config.yaml
bias: "none"
extras: ["local attention windows", "value residuals", "a smear gate", "learned residual scales", "capped logits"]
weight_decay: 0.066
train_tokens: 137500000
Each number is 500 + 40 x the weight over its row's rms, rounded and kept within 0 to 999. Layers, rows and columns count from 0. Numbers have three digits each. The size before them is the row's rms in percent of the matrix's.

# layer 3 MLP gate, 448x160, rms 0.164, rows 32-89, columns 0-79
104:506485508512479452553545492467448543501427584411440503507400445556486526466493479508469461440507525445503459537500537475496487525473502503484480494487517512518498523468563538483454546468516515449532562526428434462575546446493555494538531569
100:463477501587550421507442558504458499481493472574480572494430551493529536466467476490460463486480523481519482525519483496516470417571499487462493544511498526449457486499518482477482530505460562519518521519505529487470445573520471566515524431
096:493512486423542527543525484442548548474469531506536501468452497534487498602475526426478506465411536485591493436522437495566496550488473505504438480500454439465504467467517469559496403546529475507492427603441496509402500406508465577445523512
097:412477488560416504478518544465565520511510512560522549465486506455564585456475508484520472520528489526466502434548469480475479517471466487560520529511439470544473573493509538531524514460546460482485572473574491487454521487482479518468510485
092:494449432449497581579510494466469498504528504492449468520504439505479524491427603510516410448416491547505523565545428562471502509504500491426527518511545495450479548576497517477453491409465503499500530480473466446526514532534481494451478545
097:525603463516469563510456523473489463520581443518562425439508545561490471487501520522573521548490381498458526590449477541482462572483501580549459538425518517477447454542468502449493508439512477558505469421457481478532530433512519513573519500
102:525568487514524480521565470503510537485504445501501526475509531578556532475524534500532546495479467541506520542460454533514553525539522515559480439433547463544502473480541487551517472501494535478557481493526396525632490468452501502579606546
098:458482493489552582523510470527454496497441506542502535486448481507512533522433498492554560485527514534487542497536506510576495520478515528523408423507464511479637466436575608516430445455538521510555508537485458459487513501597482512478554526
096:539500498523407467457519542520489506493570584438478514455510521432471492475516467525521519517538570520547528533506598456525471431442545460460496450464511477536523498538540478487492493485526467524475487475433530516483399569478522558510445591
098:544533504487504497512521529468489556450542531530509494476562535481505510479476418505534508588511481492469514524486444506514514547467479539529516473361541482497525465461361531452499495495463480549531446446615540464474519490560475506538509524
096:496546501546419545468487474484498460497483501551478550475511543481549471493477462481556513500463498478543544461518483545513467474445494485540497463501511439491471593516505588476551516513496527483551491541534518433565527452419465493464491469
097:523448543543519493553512555526479462497486487483567495485542516534533452505471465578532459466512559510489503493537514505475476464600458558506492548542486497513447483442558507486448461478437504509512526416441528482441442474557511491534509492
098:470442504504475519502559481465525554502463517422501481574429566476474484447480487511499551539451486512489476541545494527519538528583491513519499509548509523536476543518464530527513521463484555555476507524490534485526445471481483515482605507
100:497454450492498439433455496448514484418512478559538533528494532436489532493442488508521556528433521481470543501474513519445500470537516416515429472495500431488451493560473523504447519529465515479590591529451519519472542508500529485496533493
098:489465557453535503531540478511441543501479502541449485540538476536522564506475467555561459482503532491558503518528551462468556458497473475464463514431432444470478513456410494480479495503492470435514435502449504571505496451536483501557459468
094:439538483551502518548563508459535502530458550514482496484584521571547552518484537502503473535491565472439462492552493442567543613474468539486517515423449472439492577505481537542443575488472467523456540525519523514418470456461476539512536517
104:519529513471418503465539511508495532503488485515545493525561489538456458490505540486523473536520547431537511546463490573524564517467547447575385511555488492513594513477483476447500431480544577478489555466530488469534492464469401500512442520
102:544493519479531504549475423451477487474505542528475493530530583407536436530518495472604509533537513518460480491549448436504507508518509446456541475454521551540490473494543517469454479482549448474481537546544504475387429547573494472479541569
103:490450519541496520514484481514433437477545517441503530525492513517524488469510518441499543548476486515480494554485529535486478507525530462492531471431417517523495539523492486463436499455490499546492552484501431572436569433441586537496428460
103:527491476536464618558481474487510475491561513561525427499524571533520495534461508440539538515539501504440515545535440499495425537443452491516465489455459544535469513505488460403524558466527423488476502534438530505480542497520499480510556498
096:542460527527434518435504484427584528502502437524563525496473498512553478503498527442488487607518472508509452549514512495469472465471415562453483466556478509492529569452420444508556485478614485392506488472506486488451481494498498499479540446
104:535467507570558430573602554557482534513496466430503548593471498558528456487520391494516520488504515446453523518545525515525522491538536473488471516436497440517501526421439495451562500588483482467502481530517559468511479555539461456458523447
093:458507546491521541481502510503416518568481507562461508484589514520508481471535529476522541480499470535531541487453574525491494481475487453526504571517464529506550497537491553446509511529489539527428442554516492474554526546456446512533515520
100:502541572483459466452558544468515521419532480543457525468532558476529461493505557519511537542479471432459541561543513548537507550532549490503526487517514590536504527523451551489533474498461459430518502423477482447517550484512488519484492439
097:491498506552542518502559499442508457459483449480466503517533522510591392509512498496534423535555508519529513517504568500430529501423534462597494466476490506534522574454604504455502524509479482537496496516537528509504543523557502510489498491
102:480460457509392476527499539530477492525507432573550499424554484467537478510499582504525492485503475454440557511521560561518431452485455475490541551555503527519497446566552525462565494446517521489547472490458479441545480534481518450478531496
092:470509545526436548502445517499507430459413470521481561437525548580534445532501509504471470504494500501489486502516524484476520494464531406554523517558517512481541505477535488486549519488491556537617527522493522494453531539475515483473544528
102:556476459437493460375506523505482473509511485558491453548529519476542552478499545534466433503447490428463555553562550502415543437456533478422469477460539520492563513456505439454442581479520463476575469472532559517457473453528527581512615494
099:491528529454520490423532565516476484512437552488536528533467460479467549514423458467516519519475487499503521527530407501484539520537521475529407486499397460520585454530473461461567497412459528552512529454537501507540506449459426478478435503
103:508518451460523569611503535566455475464487483492483517498580487504482505496532490453518470447470479466465494511480524479474523488460449440537446531494470534456506508459513514485559499489469508475581502523522564470560494462536450496512472483
102:526499440531468525506510546554548478548542528488534429560469553546575548499503505458459482411513483462435484525437477562451490476428536531528524481438482495464480424488463548469500483479450508472468547445496495491529498522507493518541468471
101:528552455483499524539488465523472522540541501433427558582519478582497480543485438515425427484508531527522494456451465475558502469449482507549555493386500509523514505513487422517492484456527499537509483584531500501425514529544470528495535516
105:421510445488486429468543518484454461471609490519551474512487445585457458514538512523505508536492505414510436458477560457505517530527452489506489601507566485518489445409517483472460513472432491477518528484527552391577420570482477471477525519
099:538476507553530414416531417483495510427496481514462528497514460519517479477532500526478472566449479476503493532529485503510499456453486512493511483443562512483532521450448505488514506472465553431501447525490534437548525443496510500564470491
104:493486552472519480468538483480541450512497542514452451463601500487565481461486451430487551482508487490500514553522558559453489417512433507490565482539529442515554532450490434486536537559501500446549465448558513508563453510406473493517538431
097:470506542471484489520529497506541531581514530508514511497542509525515497493493523507503472446567524499397537517477467490525502532578423484545402513454495432505478500472485540505538499517467558500468453486527509418513521529490448510461541466
096:386557587557517489514462492501526547538470535478528536553537455502601479526529531459514510490565487497587480561490469470500549409554462505453452563502485529485473476483438461549487488485477499502492530527506454444501545524518498472537499507
086:512540507463444542531580521504441531451554526522501545527501506586479418559477529435427460521533491508529460518511555478578506490420546489541478541527434486474449520574444569559528492472499534472509514518517581469458478487500583573536522503
096:461499492561526520445462452512534486496549457480452550508533531520478479469485465481556476549476528396474520481544554487526547562441551508511460505430527474419508506448515514468477464494497509486529446488508514507504474455509449550539502478
101:478465511525427481499507458512420450485535424527450513483480484430569480474469540509456437482517451501491536543515535458526566471451542474480525510548536569432586440565495478514477497574518523452503464451390528436511469513461477469480465502
110:490557499507469529513528548523511439504588518478466483541516600511454499524501437495460531487552452465465490508563559533508437553443491432486445528424516485472570534503458486529459488437484506518473501479459529447434557473508493433454519464
103:499512537486478435506472457518438453484501456469466480464436450480513531448492512559499448399480553539522449518482546536473530507457508562550487540483545493475565533420398486495463432484606496528508495533546461553481426461531548453546541522
099:455543462474528475468429441536461479438428505530564538504506522509491484469448523480500533523515466529538474517537473528517488559444526552470542491475553506523463506467492457483497542515473473499521546551526529406514443467528458525419506499
106:545532524537525520536500528502572483519446525525510456510500498461536544466487523570447495469617489548547544473495480451505556521417490496472498600484562447556560420409512600487591459456466564466501475520477496453508443483477537543483482465
098:410471547544500533550439550521463428557486541453516525464474547494451548479448523458536472558418465488560524534500446494506525513490535438517513550472453481502526530455463490517454503463441527457543552492521430509497496464495499463510638475
100:529580486568517478540525552501488544559536541517598550515514519460530585442460456486442479538452489490420498453527484518446411568471527439527441500484544540562560430517595492510536538520487462504457464569546451465520442496565436497531600526
100:538434518451522398496538483457516550482442501532436480450513534527415449506525511494519538506451484580426485482484533585531523416481450503441464460493459458474566512524530450474438537478536562538475520521432503457505506546507498500554527456
103:520555472524535507519471483538511455477518511535562527513448515425507499484427524485497425459538430586456530516526461474584569515518498449548454552443545513487507508513519501487465489518479489505471523518493503486518518524604525514411476497
098:501541550466472454507462497489462525521476378396536494472471514408482420542490529480464447537516552475514457522501472542473465509493502522466539442452448529507424472436487573545489549453502510517479495523470562504492527576493444584426527498
103:527558526470485511487471494403487425428542505451520575518581557479513552460496519531528430461578446524516475583408422601512492499504497510507517472541510412483520520526500508490518504496542472503523485484506483422451517464544491457550573490
092:526497488496423467476424511532472485511476509509483562515512479573490459418483536497463542452499490543463539552518506552532523497440454483517530461528465452496426490518513533447506551554510446555503552527482442496524429534439404525505495566
103:449441496522473518499555485529539430499479534461547500461481594494473429550519499468562439439449476467551449460521464485588536426502473465504591475516529499532442449454541558532498478436469492528486525564486563527609523548509520491545492530
091:590486500554433527546512461569498486497504435501487519464525510463481563433486477500481553435500496535462440520492505480526510572519462483521544478489497444488516466528395430544440445471555484444543488543458541430489551548456565572527478616
099:566503496523453511513467446514466501551487583491554481527511487492489412545516535523534516523485527513476546443531511538503506581607486454447457510515575514563501414465449529514559496405548498604526556518504553435489529537482500498551523501
104:515477481449519505512555531543488507543560494506539496570550542507499485479494575515497540544513568511529516437569524461597498416467478522469526518519512508426454504576547585531479525441520511511455479491558563512543511506482453512508529555
093:414485560533534539471553441572491486450533493413522477471484525487474456450523434432555492427493548571566512541527528461581510509476496423520473493495474506442513477442424471544512539463470490508548537490425533487518535561395460525470490467
106:492535491543416539523515504468407415522474504518423421405521498499492528579481513524481458461504518495486525471432445438432461510474457507448497473498494533512549495484566519506453489409493454520415570455480445437488511555446505521495491515
099:454469510498445497551491508514424511432525520506480547512544494480557573515534491493460450463537530499567468528561550459579421526492461488491469502464517462587443499440461521443518558439476479475564402508473523472511554451464552501487594419
# layer 3 MLP up, 448x160, rms 0.164, rows 32-89, columns 0-79
102:497397515521523445426507555521585534507502394504482517536513523532521522489578548450566513585537473488560501536479513479455499501468539441442487504547499549526512497478546500492496528510494539471510435504454513501517594509466515535528465536
098:547555488513527493447486474415463582507548464462495477439533462447482529502504483531568552509455468501527482452565502431522509504496482621494492564494513511526481557512565442468446517520538532437523468547445469471496456493543543503504515512
097:471513540524552502441551578538440447498492473453486436523551520520462517533581417548537530468417529484519501471551531458460543497467545487531541478466462564523502467508509481486533527466542559540517596506496515514565484483516501486544424558
095:475445547607511501540472539439431483414520525496508525506546582515530528555511443572512501548549512527515527457442481465468456536458527508514537476465536454406526588480486500563446436571503470561454497474509494487468532525562496591509530550
093:538455570572548498477528510432544517482484571499484555589513444489539513539496539575442500550457455450463511476523420562427483473417538449497541466485495491478458451525519471486431501509466522515515443472541528514438545518499522555536514533
096:501536592528563506496564472490513585596472453506468490554520536448498464433460461472509517498461443478511556454615529526497452481498491480520540560449488514537502533492440541503563517533488429568546547492479503515518577472473536493492502518
094:423455518487465562490542506567525483515585503489509541523495503518509527543487508533473530495494408539485499575490488521559481492524481438492483458514476416536490490423416437414507521551415498540538548474513465448500542560535493494449477521
100:427504496514488495465358459444578518517484550509500531491474441487556543468440511547560483459491472554438520436453486499471514519517472489497519437480462492547583489485580570529489489465577506504475488466505516461389551456528489551519567511
100:445424493549558568526490480498547486511424547468491503528484515464473534494509536486548438527520493409400546472540506493527454487474412494533480510459501488430545512527442501521442568480516473483503487516514495544464512487451455460443524501
097:546529567604569573521515511400517547472539445457511501520425455477478501538485534488507565510492490458473434530492505457490479510470561500513521459554508541460441447531461508568529564438436560537508476552468542542489520520490546439527502463
097:496491550512461465504476542478502548531452529451530535455520434487479410463468529543494469512468515555498503566525541497530460523477550494555449467524416475501542493539454480423499517446472496512509539497554472486496514479447456496454465457
098:539554470480541437538543530549506552556517457462498551547494473503479558527542467426467501586493489534463485424466370504473456568473448476528436476450496473475551488504476530504531446558596468553533487524497454492459468559471482537522569525
096:479432465498436497498472504433544446482534511493523497481562480537539488491529422510529495482494572480512488489440477560460519513514573513565556505496474499518569380580548421494508470438468481475515512509445545492511555506471486488533416506
101:440462488556433485416470469486514456509566551532509512563501529517490428573574523462472525529506567566518536530497466471504542510576528474434481439451546515532486499544507536574528513505462531519513475519504498435435501506511490515545421501
101:420485539523504541508473460430447455457515456483514471457470503535575434498463508554542422533461460539516449488487523509517541557533522520520487414489472485492519505541462480522534480488450455539469452543562595578509513527531464470487468480
095:483547500428490469542496552462547495438438506532512484508514485472472551453421496544491498465493519498554516572485518485480447450395460481475494494525500475510481428512474421555475524529542500442436540484473587467468445490407504498566415476
099:528539484439492483455553431500550463491505546497481559526375502548516469506494439480551489436468436525442539448471480500465475472452471420525438435526520470439460470446468451447500587501469524496468516449506492520559505441550470578512504437
098:504505472561441449457498475493526533567519529555525411514525513513479500572507449526501476457549467509497497526496537503545531503468492527471517422538504546497471527529536462518581534505503434551595480505509399522578435545468490533539519555
107:478467477464502488558554536513487528500471503546538550494490497484545498457525502490533433501551443589491454469467448416539405426425480496570464522516532460493603579575432530462463469452515484475495496417485510431517456488545519458494487482
103:484490541547497521484514501546484493532567485491507467487507544529507489384524576496483420577473519437531532556452491573448505496512491546531543551460467523507438485456448519533592519479573553519492445467538515559450466467488487512505501528
094:397478502513489515561461514559539443501564460469508535474562479503402514463518537484477403584529470546511552555501437532478433553540498441528470470565439398465501517533486537516558510435552447492507444476501514534510496540462498525465473515
105:510504486515522464562567553601485520491538542442471511556505452540518464469496371466586443450509512491455574519525459492516548471535580448531453499474510507469490557413490554458514521537537474420511475558474546456517479501529454451434541486
095:567472531502486512474499496519452485460453553477463528513455460407544461475501486544499460511363462501542511502538512450545550530518471445484602580549527487480380451531461506451442531510485532521507466433456517540478467552498549486466495526
094:458522480484491519556511494487454528540519423560479458452478489520484453494487519491467497435558538548514475536496447487545497471485566472566536528480459558481470550490560536520472422502389517441580484464478457488486456540509538596481485451
105:479518476471528464560545475488502512466513471502436453550502487558528544481500521543509441564471545550528504519482526547471524390488485475564530536493489509483461502430497491510486519508444499479525530525477516516528517553497535545493494400
097:493452462504521511530547542536481489519555490545475435448486556496496532493544436483469485443536441533506590474537519431496492493496459530451521516476577539495485491521549570491496496426426443452456433490460572496475496489448548498568449521
097:541560508486552541501526524465496500466483451517505439441508495457510470527502546459505619484561499558492478576538534501516478502438473504556534535498456483517508457483502543457478596483552410490447499504475511470530429453484501617529552423
108:503469498421446500592500544448547470531481550525462525548544526466594494518542530427475416463506471396439524511476505501543453536527606514509517585485542481504529523454464483503469460515486463505476512526562536535467495552525470524512489545
106:536468479552564487499575460494453464412513526486470469387470534517589456459563495497486515577541501484588480513529532500509570457477458476494556520528506419513481580513522525533521506480471488507475472515569518479557533425553446473510539539
098:467521518513473426481513465512450583524462471537534469555472471501486482495579554556537492572562461497480516531479538535557480531478497463451506528559428482532456445491526498505442433464477496513482534500518537482542554542470531499457531474
097:498478579514466504452511478416401488528475478456592472534509433498519443466511438417495512530493450523508504441477502435464518476508559477498590367576548498417446539470517494501423478464533470521473503489490432452496468520531529518495456529
099:496493453548566523555482468491567490476442490471480554529452517460518524508546548534546529427524528493430503505564509519479609485512488438474434518488472525464504481463507499531477466458566502519451480543540455510531489508459441504507463485
102:465504522512489468535513497548520466553541491454448528485539582440502452438457491477491483529495478531499497528467552459482563456573455550550451471513575552443502567566497488554536539461548463460454481545466529532457506453565540567500545432
092:474536490487535498506479529454508517509494476502508533446553567492569513530471523483422478518482460522406550491511492513513562507469529504413493499468443494490468432423505477482505508493562489453463464499464505496471487518520538425470528545
095:498571432463529446512505548502436525469472482516468526482487548489443508532477513478532496502521501425526560460477514446487502531485461466525443552496517506429477559507498511426504509483569476494514492523426480456504492509451460541499521427
098:479567589507512544594397483516539536552549492546482518522553452527472448475502577462462463511450500535491552544492482444499499523529442481503433419438481501497518409476575502424496581483475514525456446437521547503533519465438538512526503520
098:386455507529451539516472513480505477491495469519504503532512492550456465511504448455430423512564467507456452494532539594532460495481490481509539471441539503522502508547431524552550514522510510404480470500489462545513471589586501543492489475
087:459487479469499413487457501473507479530503498441560520493537456488475462499491519526539588465488481563511472464450578430475475484510488501462552502540410540465576526446506508527467540536518463506484482463481443523526516487535422521512436505
103:434544534547553539448492467487487489465478529429547419556585550557430468539485447536479532542501468489495431528603519536515450489487465502503464470439534499538528502463483479543559525470450532478460489466568490511482431461509494542492451510
093:518505510465457467465496497444454471472544514518474464513448432548503609513499519523525524540522536460554484483512537566461453518448487475511523472461481480550567465486543487507471529511420571490475541539543504527502465513451508470499399486
102:512514523398465549452484508534523454579525501425504517493486482531474464452480520508457510472560561488496587466383530504548560458531484540477448530507492560486510507484541477458534553493488522429553442528457549481522540459519550531499487493
101:412551475478475427547545487537529489505438464461526484454495555535466504594470518427479502512547514495467427530563484541469555480495491523552519510444556489502531546470465522540456501587460468470506575535517489493513557498415557464512532421
101:482506475432519487509485560467507495496526443528570415486441530482461508572523395470604500439511489487479481499567525540512454538503555484540515557499411517557479501537542510546459467483504552553463482545451561529474492541533521491504451449
100:501526484501453464527514484497513547477475485462524615513498516516492480571492514451476503490560505516423433491414569489458540550444531445518570477489518546447560498497582489488535589483508453514521507473510473494557481489517519469554547511
097:421478470580427491554521508464487513525500481565497457448493474489471499536495508516485524504484557447547448413493511532465542511532497516492503463511479488471536530575480515508504519417541430532458494518549496488519463545456512518476534516
104:444383502479534509461477528556500530519473501508477508587514569554476474493528471471450516477446467512505558471477479525526526427486464552516515531471495528506441511398457500492483441522503521428499590511501472550444501448502537474475496508
098:523589457514524506499446561548547539504549514528411508439516495534504548494514535491512531484468535509408431471470440538470495496536436444504509511449498490477505548498527522510421479490507563462607497566467554424510510562518491455557502479
105:461438433527507475485477469424493469397402501541572477484525510550495505519535568520472595494548564515434552559458518486456484486522558534513519510534513567484550503498476558537531493446558461446464465512450509526508539548523473502490494474
098:475569570474494474448505495505542513533468458419491442546466563432553536457477553490460491478503522514460519577465474439464536514401518447491558511432490473527413494463479546506500490426477507502600531588529430559485408563512570518512506543
103:537501542487481409582453503555507502482494511528529496525541499505543474564584442461456481566500517555490462461450473564544514523484444461478497519532465563414558488533511483389509519528544529495466496506584531472513459545480511497531501501
102:534497466433453529524517432446543516452547500531477486500460532501487501509537471501576508491492576507527575487528478480569547482413462463470412528443497546469460465593503494575549493561500458500487542520540517480506515488508525463513561539
096:515516576531430478545532486505486491483447550499485532514520561506506467493494528457515525463503523437496493513462543517485433549554449481432540565439500519530505538463491445431468498459456476504479522455486449465508535520519495516451483486
101:556567463397561430493584533507504506494497495514535510444494495580517483493495525532442485479520507462502442496413493464474473425501534464461500471523453512499522518469562466506524544513477527433480556444454524505506520533569507508497504492
097:576552554499502508491538467501451453524507572453499435555583491468536480560515562465538454501465459485438557493446523515475504501490487486436506492558501489545488490535422537445475531433439502486526567517503486486573498558453504519501497537
101:477480463483480484424464495515505458481464502522544494492469507560433486476445410497483442454530512487533520504513469460492475516539486435595446573479521474502465577575434456484458465538554444439595484517486513560545578519480504498484516465
094:501547472494542498465474492532472549513482471509478519526496536484443406514583495485510543470566518454474525497483423504553557503498528524441546465550532494451453543436537552511508490447576505547493475490531509454498477532583526523517526505
105:437428505548474534515522492479474516485517530584512467547549510443468511544523473575530550517599527564487550490505509468495446444540523517484454437519452461449520463459455515522422580542532481477509490528525445492485564502491557564465472488
094:525521539503454528434496495558516497497545532526516481535514415352555438500466458494496540467508539494420498499398486438505532470486521489499580587526457513526512432564483451482515478422456517502530521443514513550490497475522458509509504542
# layer 3 MLP down (transposed), 448x160, rms 0.155, rows 32-88, columns 0-79
104:435450532462503576514543475524429431457548467485519461498500454529506521573473467522463491502528468506435608433543433507551502484463502462482479547523459507470482419479512561471439502502501403561501507513455516454517531486504475503522484446
101:517487474458451512505465577511503499545466489552413515416415450447557497521499506505485481533522511504445506429504552487535470546455513571467509464517464486433511514435547549457507546503471536429479562533512506541513484575523542462505503515
100:517511525583484454476542515487440447467528447497467479534412537487485465481469490515489444496511493443510469489465476509505505562481505473524457518470523502576542576465496448498555525562537530531489514501475480507523495528578526571519509542
093:448443493503550535578512526498511488537520544510563489524489502416501470554515470441526497462460458434502476424448496394468467545524571538505564445595527486470558534490543456578492569479553520438515518535604456540533498538586508544470540497
099:467462487504486509561536462527472459540421519478519459483505505489505535450470520469480475436517566492469451466527468455545505524534437456467447508531511460569569433452463408528482518526500485482480503478524471605474462509406508507482539525
099:474464492506534522571423534488446537496543507501562544472504522475466486512518480447540494539503475496488495458462466451475457606477502455468578484517486591535567486511530507514535532497458504476483493567407518458531553474553531555486532531
095:471513486463457465507444548537530532443468508522478479518480613441468495542481455579490553521489517537484427430465486539516507478488480497556510442483517516421452448550524445497579498548519444443429570500468530515510514521516452467455504544
102:524539489493514513504470527531435466524471585539496519504503415437480486476482489483495444481526521538509487544522532439469477555516540459445535539516498517557561454459511467444508457524536519526488496515554495473482477529562481567450497522
100:502480501500460548475553490456543476483480562483475538462498555497456495520523500486456447565477478508462508460545507539473516469513435602514456446526514457502485509446539455537495475519444457517460497558487575432568505518477490509531478497
099:462513533532445415463530548516485545539573566494508492549435486442590566533573525464457461508541438569542517529522543530468429385496407464523477588493531453479486476560456529497479528471474509543509503486483466518485528526575515554507523473
102:545518450479481481483461478491527440476503537520487521485505475460499483502497545553474480521493566448436478469526497602425504512455560575521436516518564486516477452444503527482568502508496452488437505474577489513522491471508488399460440467
101:412536560481506454484453490490455450423493525488564515456515518531462477442531488478516440578460531509487532442466481481464512444518437504483494516631481434537528483558564481427541545501548535424452505521471471449481456517522540482566488494
100:473416463548472518560544479524500537478478468439444460464562494522564466484492462514529452497502493482521491593440478544536451492583482480570521498480473510507467446491547478492506411477514532474518513504511508509517548535485462521485451495
103:540478547462506489455461523552562461546478473542527471589483519497467416499475512499529540493529546539529455497520481433526563608484459420495429569509493521549537601502488434503546548498512541463431480497584421490563508513492427489511538515
102:605547492488479498441536491528441526490405499540537533457510493481454502534512527497567542477486530474475458421505487445532470563493511489419452562468498427471459510488488572534503529474505486443506435486498468430500534560449530430544448515
099:475535443497508460545552521593522467516437470503448496520509462483447521489508491468530495474488462451475488468522557538478503463507509524481513470487457519453413526555547508548485544467465534493544471491412497534523425498456576517562486586
102:465510482529503509595506502449460527506529515590536526499521498479500487508527533462478492421525538418474495523497477518433471512475436465426521526550538550592523502561537609501548460442525489474501492509509503503484485447555494599479517501
101:449447520457554506493449528460475575489445504505453521548463556536596502509489474541486503413507510453577477485462528453481485441452512488505557477587443536479525569452569498529459532503468545493503568475483542481575543499531519495470496554
106:486460544531544423503510499418487545537557514467529448479471485506489421439525488533521562545518510592474466476469516439499501470522539508534565547503464518546516510572484486524454477500480448454518514474524481467500540499497530527541397513
104:509421467494425490511497485530520463537504545480499557452518561505499455490524444585509526468482543458527485474481514416586483471554454499497579539460480505464477496543517524511522491452529460485556517519492527487560510560472463494492465421
099:453509572559562561552521516525497463440475516465508538494412436548450514492518455536489435524469488485468501488505468551482384484461533467542526519495519598543498514497515550510437520473541481481514617535549432494557480487504452468531467504
103:487489459454500470438559551563525543463438536476420535565529534518514450443557422500510457511514523547516479424481550528508466520541556498453476549474437449481479565507506524504595507603508470525531528550545497455497490551491483470502503509
094:494528478475489521452503474559465431548499484521540478483449489465518405458510553512551474437508549552483522464464520413553486550512502534494599515539448456437458505508532482556482456506450520439569481512544429454493482536585483479510524504
094:549510478531528433476510498519432479449465484521395464454464493518480445511563560517468500463484515465443575573550510494554579477447514531543494437497505551559501472508603399483560514569464539525472448474526489448500540527509512499532502495
099:499387543494490537483462511509428451474471476450469480430483526464498517532478407458438421550573576510521474373509523435492518544540497435542557519496474541516498472504432554473554475479491461513481446457489494532474438453459560466437574566
097:502495554473479568544507483522581504528555511491445472497546485474484524518421425550504460472487596426534447470487475450517487459517553505505536492488470449439540493552482492526520540489483499503482451504469548559483491490501455476465543588
095:520503498608467520508456536485457490460528536478448575520524523497549394429491523501524461497552515477504377509516488520479526501491480530549496449480457487537488521458488580482538568516498466491509478463474547476493469500549480479494487513
106:443580496533522460528403550505494490463487470506490523419487506519526472568536425471546475512457507487593525585460542456532481477526534511527471395508556510512481420552480515513433536538467547524525515486511495464461476460508509536506480529
103:484481536524519579506429488519517557469536449519580540439456444539587471526509478449555484460552451461521502463438446488500522485551508540496469549509546511497468463464521574493555414449511494474452496520462507524531484509464570481493572553
104:522559393543505531486465498567516477576459456497489454475542506457548511490501493541508496556538549458545529518553436485503501542570477508506485548499478421538514570495488504488531458540471526498542476602545500463513570521444524476460543492
099:471511541553484573478503495515472533470447569532496485544501459562493490530528530565557557480583593464448509474506551556534534455567517511511554531590494514450481540471468529453494444476522527466443571458557501453579537487519494538537458485
101:560492424533495411477440507493556457488489492482493451527500508479528534562506528457560499465462449542502519503481479574484536524550472506575472524504519486484548494493428567531473555486480529513464489535443551445528522479480534529485463517
101:486487492486401472504513519496523432438510443498467493536463532506498492531527464602450562477571478515540507466512477451523541532478517453456521449524565491468564458523515437436492470506490540473469545558541487550463558529550464518582560478
098:450475531541495522572571512506511494535530485477448454488561546508521469591530474493462524459486578540535529588450510452478514520466462471459519522552504500475553530533572455513460502580461553462448570559508482419483483494512476558536535472
101:491495568499429479497403489482478475482487549484575447598509537511573447479526471509483446553448504497519531529462413475482434485516471496512567608541512495464511487524502478487532544481492509496524443503562454463505533504457566427554514476
093:474503482499515475478516498419451451497468453588523542541516496502494538552498497492418489398414524475494555533502549464509498460541575543553496415520519490435463489469517443600485526472479465510577485464487502580554515529456535460520451515
096:467520539542523436527494460510562544476491497538469508534545454483425575573496492577434494439524527530527484495510479512447476490459490457493589521469446560439592545530536462479492451478525502482514498418474533459500528460498496539478531488
089:458487530529442498474472499495512448474525478477525439492503468525505544486529512549495551526508517463554478544484425473569530534550501527488571542459527462416512515461474517506476523440536490511471579524509499588525516426441539456531497548
103:482450452471491526432498555487531511541514471470523471483530531561484486489533413515502453475511499466425407498492432475539462420440503466579526489434493508492493479505480461539511565478408549487549583573479550519500439513522495563492500511
089:586566491525529486493483538480580532510467579510506412479536521463485505538602430502503506501448455489480481493505566506546465493475493576540514484462602521548536506457533477531504545469487575499488525539535562469474513555458496477441529524
102:542450482518491458491513531532503536505469519499535487442461535490569492547521433541543473534557490545522457495551446539481515482445530440516590439478549570458517532473515512545521582556498484460522520513385559483504517529527467528523491489
103:478451488523526506471507486445531481493484564543577497456533509539539502482509533519566415483532566425500452519507561520496454427524540465577532520480471466518487504429521533523476468452584406528592555509497497515595580574475552495505443489
100:494459506487504505485483542432509495488575466505449503540527533461479494488442528557534578514543570486486471520466429448512493512456507495556528518422522484476607454511484447538587511551529449483523460481478574475472495491495523586508486480
103:522528558509504514526440527475490516523576464487639459476510471427554448531525455500524568507462480490567545513440475476472448572548526547468557434474520493493513456574468427493452544474487471568477543450483474537553519529527522530424511468
101:492546538499551542538477494487415468559526464494469481495528533537529462478512556540529556430527463487503507516510555528512599536501557478496561501546495523393571495475432532499472548543520575503514467549505508469493434507544482477491501517
103:531469484485423528472488508488528423514501500529538474499452504544471462528520538507576518496520465529528507625503480571506546473506473457549612476493468464501472483510440505517477488406436532492519463457458499506494537451444483429449504501
103:450431441498526466444467488535573507453466451477503542492529454492564532523556445498458527524454539524455504498434522510449511563499495523528544510456478497467501530515531495447516441541425482490493495529534533477535477485496496507521514487
103:495451552548514488495501506490455536463493472523407492468476542530504518552455469508482526497547462437488512482515529526573482515403452502534453538547510540559437539452566471456461479441545504444535519504533469574529535563517501607558481500
097:476520512489497513526484515512502522500469537524510492549419472462589484537452494497438519420495523439436495555485534486504535495550540475512508520506483484426515549430461530502518448462449486577548503475474494538533400505506545402466561566
099:465489424446543477490548428555453488436499498500502462504560443513525478497507502513540544484507517532459529522495491537510549536408523504521516520483503428399436468488514568473513547511414545472560548541529499518475500537540516535455477483
104:533465511450489568555513526493526543475497511497480492502435471464468490455519576550576482451500493486512465518460500515542514494524438519475491463452498500429532544542491519471458496518550435536499536451510477500554511552572485487576546452
098:510479490512506552471558470480495430459443500482489436588473511490432507474487540429489562468463463502506510431526502482526501500468479503452470522528537490540514471466520537562511489502497585458493523568539493571486481501439491451422463461
097:499465538476443485450435531496515511510523473514493421412577547538441439437520519549599539470494511441517533463557396508538494496515493518454482520494477487531516480498503509521521537533516450499500505394487522392461547535467462471481513497
093:504467470525500502540455504504488481530485465472422509418459441492480500483441522470435534551437540469527497449495559517495546527615451520493514499458485580458503472467428464570498455552539470477472539490516482548471428580520553469525477461
102:556512484495497477469521480537483464535557511529494439477586388506494457526478508464558491531492507461451548478569562482520541496496429506518492536512471456519516418564549467517523443475498475431468450537506516502513494455511415519564443523
091:527537504559478504485562527496429497475512501539536516532523543530566449469496417426553538514535510435430549516528458447532529543480548502466531526484482465581578541442511506451507500430511526484549484526502494465561506462559472529431535512
103:502518601527525488541565535574571484495492498467488561534532493455470543481451489517497494442502430461560505454519564487496451547513502444493485447524593553501469436475463479488456562569525492525470528477514470516539509542511520434477459500